config = dict(
    n_layer=12,
    d_model=192,
    n_head=6,
    n_kv_head=6,
    head_dim=32,
    d_mlp=768,
    vocab_size=1051,
    activation='squared_relu',
    norm='rmsnorm',
    norm_place='pre',
    norm_eps=1e-05,
    positions='rope',
    rope_base=12400.0,
    rope_fraction=1.0,
    qk_norm=False,
    attn_scale=0.177,
    bias='none',
    tie_embeddings=True,
    parallel_block=False,
    extras=['some layers without attention', 'local attention windows', 'gated attention', 'exclusive self-attention', 'an embedding shortcut', 'norms scaled by depth', 'capped logits'],
    init='uniform',
    init_std_qkv=0.0304,
    init_std_o=0.0,
    init_std_up=0.0304,
    init_std_down=0.0,
    optimizer='adamw',
    lr=0.0017,
    beta1=0.9,
    beta2=0.99,
    weight_decay=0.065,
    lr_head=0.0149,
    grad_clip=1.0,
    warmup_steps=213,
    schedule='wsd',
    decay_fraction=0.647,
    decay_shape='linear',
    final_lr_fraction=0.0,
    batch_tokens=16384,
    seq_len=2048,
    doc_mask=True,
    train_tokens=150700000,
    steps=9198,
    dataset='wikipedia_en',
)
Each number is 128 + 32 x the weight over its row's rms, rounded and kept within 0 to 255. Layers, rows and columns count from 0. The size above them is the row's rms in percent of the matrix's.

# layer 7 attention key, 192x192, rms 0.109, rows 96-102, columns 0-95
size [ 63  69  77  78  73  98  93]
[[192 131 105 136 111 109 139 115 105 137 125 138 139 169  84 114 124 179 133 106 136 109 116  43 129  89 142 144 187 203 158 112 143 136 131 142  69  72 124 126 160 135 149 156  88 117 134  92 193 152 119  79 108 169  77 170 134 100  82 140 111  92 126 178 114 125  91  90 142 121 138 155  87 128 121 132 140 186 123 104 100 169 118 110 172 144 108  56 129  49 114  87  76 165 120 164]
 [115 123  91  77 114  74 160 110 106 135 160 152  95  90 138 168  78 112  94 131 139 164  90 122  94 116 175  30 130 182  74 187  82  73 129 122 131 177  77  89  48 144 128 114 140  82 133 101 116 141 142 137 103 148 149  81 148  76 107 148 130 133 188  93 128 164 171 141 143  99 164  69 159  70 111 133  95 152 129 127 131 155 151 163 162 118 162 122 102  88 117  86 102 136 144  73]
 [144 134 133 124 146 109 109  91  79 169 187  94 155 168 142 123 117 156 135 147 156 105 110 101 147 119 154  61 156 160 129 160 101  73 130  95  95 158 149 117  35 107 129 112 106 152 128 149  54  79 126 109 171 103  91 190 143 156 135 107 110 113 114 121 126 176 140  65 132  86 196 151 146  85 100 158 121 158  71  99 119 125 144  98 190  96 126 126 130  89 125 132  97 108 130 125]
 [106 109 155 158  82 114 144 142 142 114 142 128 158  74 164 158  76 172  57 172 138 120 102 148 128 146 138 101 125  70 102 138  98 138  90 179 128 118 126 109 167 138 124 140 138  73 102 125 109 170 112  99 112 171 142 108 190 105 108 233 157 127 164 142 138 112 119 131 150 109 124  68 174  78 180 138 201  99 153 135 148 119 135  87 126 124 144 139 127  99  87  99 172 161 117 120]
 [ 72  87 145 142 164 116 114 109 161 179 124 147 115 105 122  88  68 156 146 117 115 112 114 115  94 145  93 127 196 164 147 163  56 122 178 142 155 118 158 119  69  56 136 105 125 160 107 154 192 132 139  88 153 107 155 148 142 166 107 147 126 132 100 146 141 162 114 159 134  61 137  85 105  81 137 143 135 157 111  57 108  85 137  92 127  87 154 184 108  74  96 107  94 118 110 123]
 [154 132 117  97  92  95  93 120 113  47 136 124 123  92 164 149 171 142  57 100 146  91  82 118 183 146 151 130 113  57  87 155 203 103  88 127 141 128  94 114 163 160 123 113 151 104 118 102 113 158 135 178 155 142 116 107 178 133  99  99 125 179 153 132 156  72 137 114 105 158  97 146 166 160 112 159 148 134 143 190 107 131  93 155 130 156 104  89 143 144 116  98 140 194 148 181]
 [177 150 131  24  63  57 108 181 131  71 143 104 159  92 125 161 115 126  56 114 150 123 114 103 120 120 172 110 149  66 151 163 122 145 112 107 107  97 114 151 129 151 114 165 119  90 138 110  99 106 145 164 137 128 122 130 129 131  54 186  81  62 147 173 124 139 136 115 156  84 137  85 123 134 177  67 147 109 166 156 137 122 134 143 171 165 124 106  76 115 129 133 114 151 104 102]]
# layer 7 attention query, 192x192, rms 0.109, rows 97-103, columns 0-95
size [ 55  82  83  69  80  81  92]
[[147 127  99 113 180 102 133  88 124 117  92 101 163 131 187 123  97 164 199 161 147 147 161 159  94 177 115  76 161 121 122 138 140 123 124 112  85  90 144 105  46 115 112 148 176 117 140 134 171  88 114  54 171 162 121 145 166 137 104 181 118 139 104 124 127 177 153 132 133 132 151  87  89 101  85 150 156 111 124 112 163  82 123 155 131 135 143 130 160 104 151 119 164 116 151  90]
 [155 188 168  95 123 173 137 125 155 110 135 105  83 127  86 163 100 118  85 148 103 120 151 205 139 143  98 133 104  85 130 124 110 141 144 106 152 162 138 129 186 107 128 175 150 155 109 137 132  92 153 213  71 116 139 140  98 122 117 164 128 156 115  57 160  81 160 143 147 152  88 144 154 163 159 123  97  98 115 123 148  97 119  85 222 167 138 142 117 160 140 120 165 119 144  39]
 [141 124 172  58 112 111 115 131 126 117 138 134 148  91 150 163 123 144  64 113 125 126 105 187 139 111  62 159  98  42 109  92 133 120 135 144  95 140  97 120 129 141 144 137 124 113 114 114  98 111 134 160  75 144 122 170 161 112  98 128 108 154 135 135 187 135 135  96 110 148  82 113 134 142 150 101 137  51 132 183 122  95  92 128 184 138 128  97 188 144  56 153 137 169 101 116]
 [159 122 109  79  86  84  55 149  90 104  84 148 146  89  80 168 102 109 169 109 119 109 115 112 108 148 116 101 122 209 103 116 109 112 117 165 145 163 129 142 113 132 119 137 124 151 188 103 153  99 149 148 126 149 164 122  90 188 108 109  77 183  96 169 113 130  65 116 144  86 128 142 176 179 143 170 133 153 145 129  93 137  94 110 126 156 137 137 127 141 181  96 166 142 149  83]
 [150 113 151  97 149 162 129  87 131 159 191 143 208 108 108 162 160  82 102 148 103 108 102  87 132 124  66 134 168  94 172 107 159 108  66 119 121 142 101  85  94 106 143 183  65 124 143 143 122 117 145 150 125 105  67 116 144  93 165 124 118  92 113  59 173 125 128  97 143 165 158 101 129  71 137  89 118  94  79 168 113 115  96 110 164  84 155 130 208 118  93 146 149  87 128 106]
 [119 152 174 123  67 121 129 152  98 153 108 162 182 135 141 144 173  98  54 101  92  76  76 108 155 116  93 131 118 132  99  96 137 128 110 130 100 113 121  99  96 101 146 104 113 113 157 166 173 134 168 142  82 142 121 116 149 149 101  63 147 159  96 190 153 165  67 137 147 110 118 118 109 141 138 175 156 100 183 113 120 158  95 156  74 131 106 112 161 124  71 152 131 151 144  69]
 [167 144 109 123 139  99 122 149 158 136 124 162 133 168 142 100 117 141 205 141 102 119 101 129  80 144  89  78 178 145 121 131  45 161 148  93 124  78 146  89 115 143 138 118 113  92 117 143 116 198  84  74 161 197 133 107 117  90  99 174 147 103 114 126 156 155 125 131  78  54 169 121 139  72 112 145 124 139  55 121 169 136 168 182 147 146 115 128  83  89  88 158  79 160 134 172]]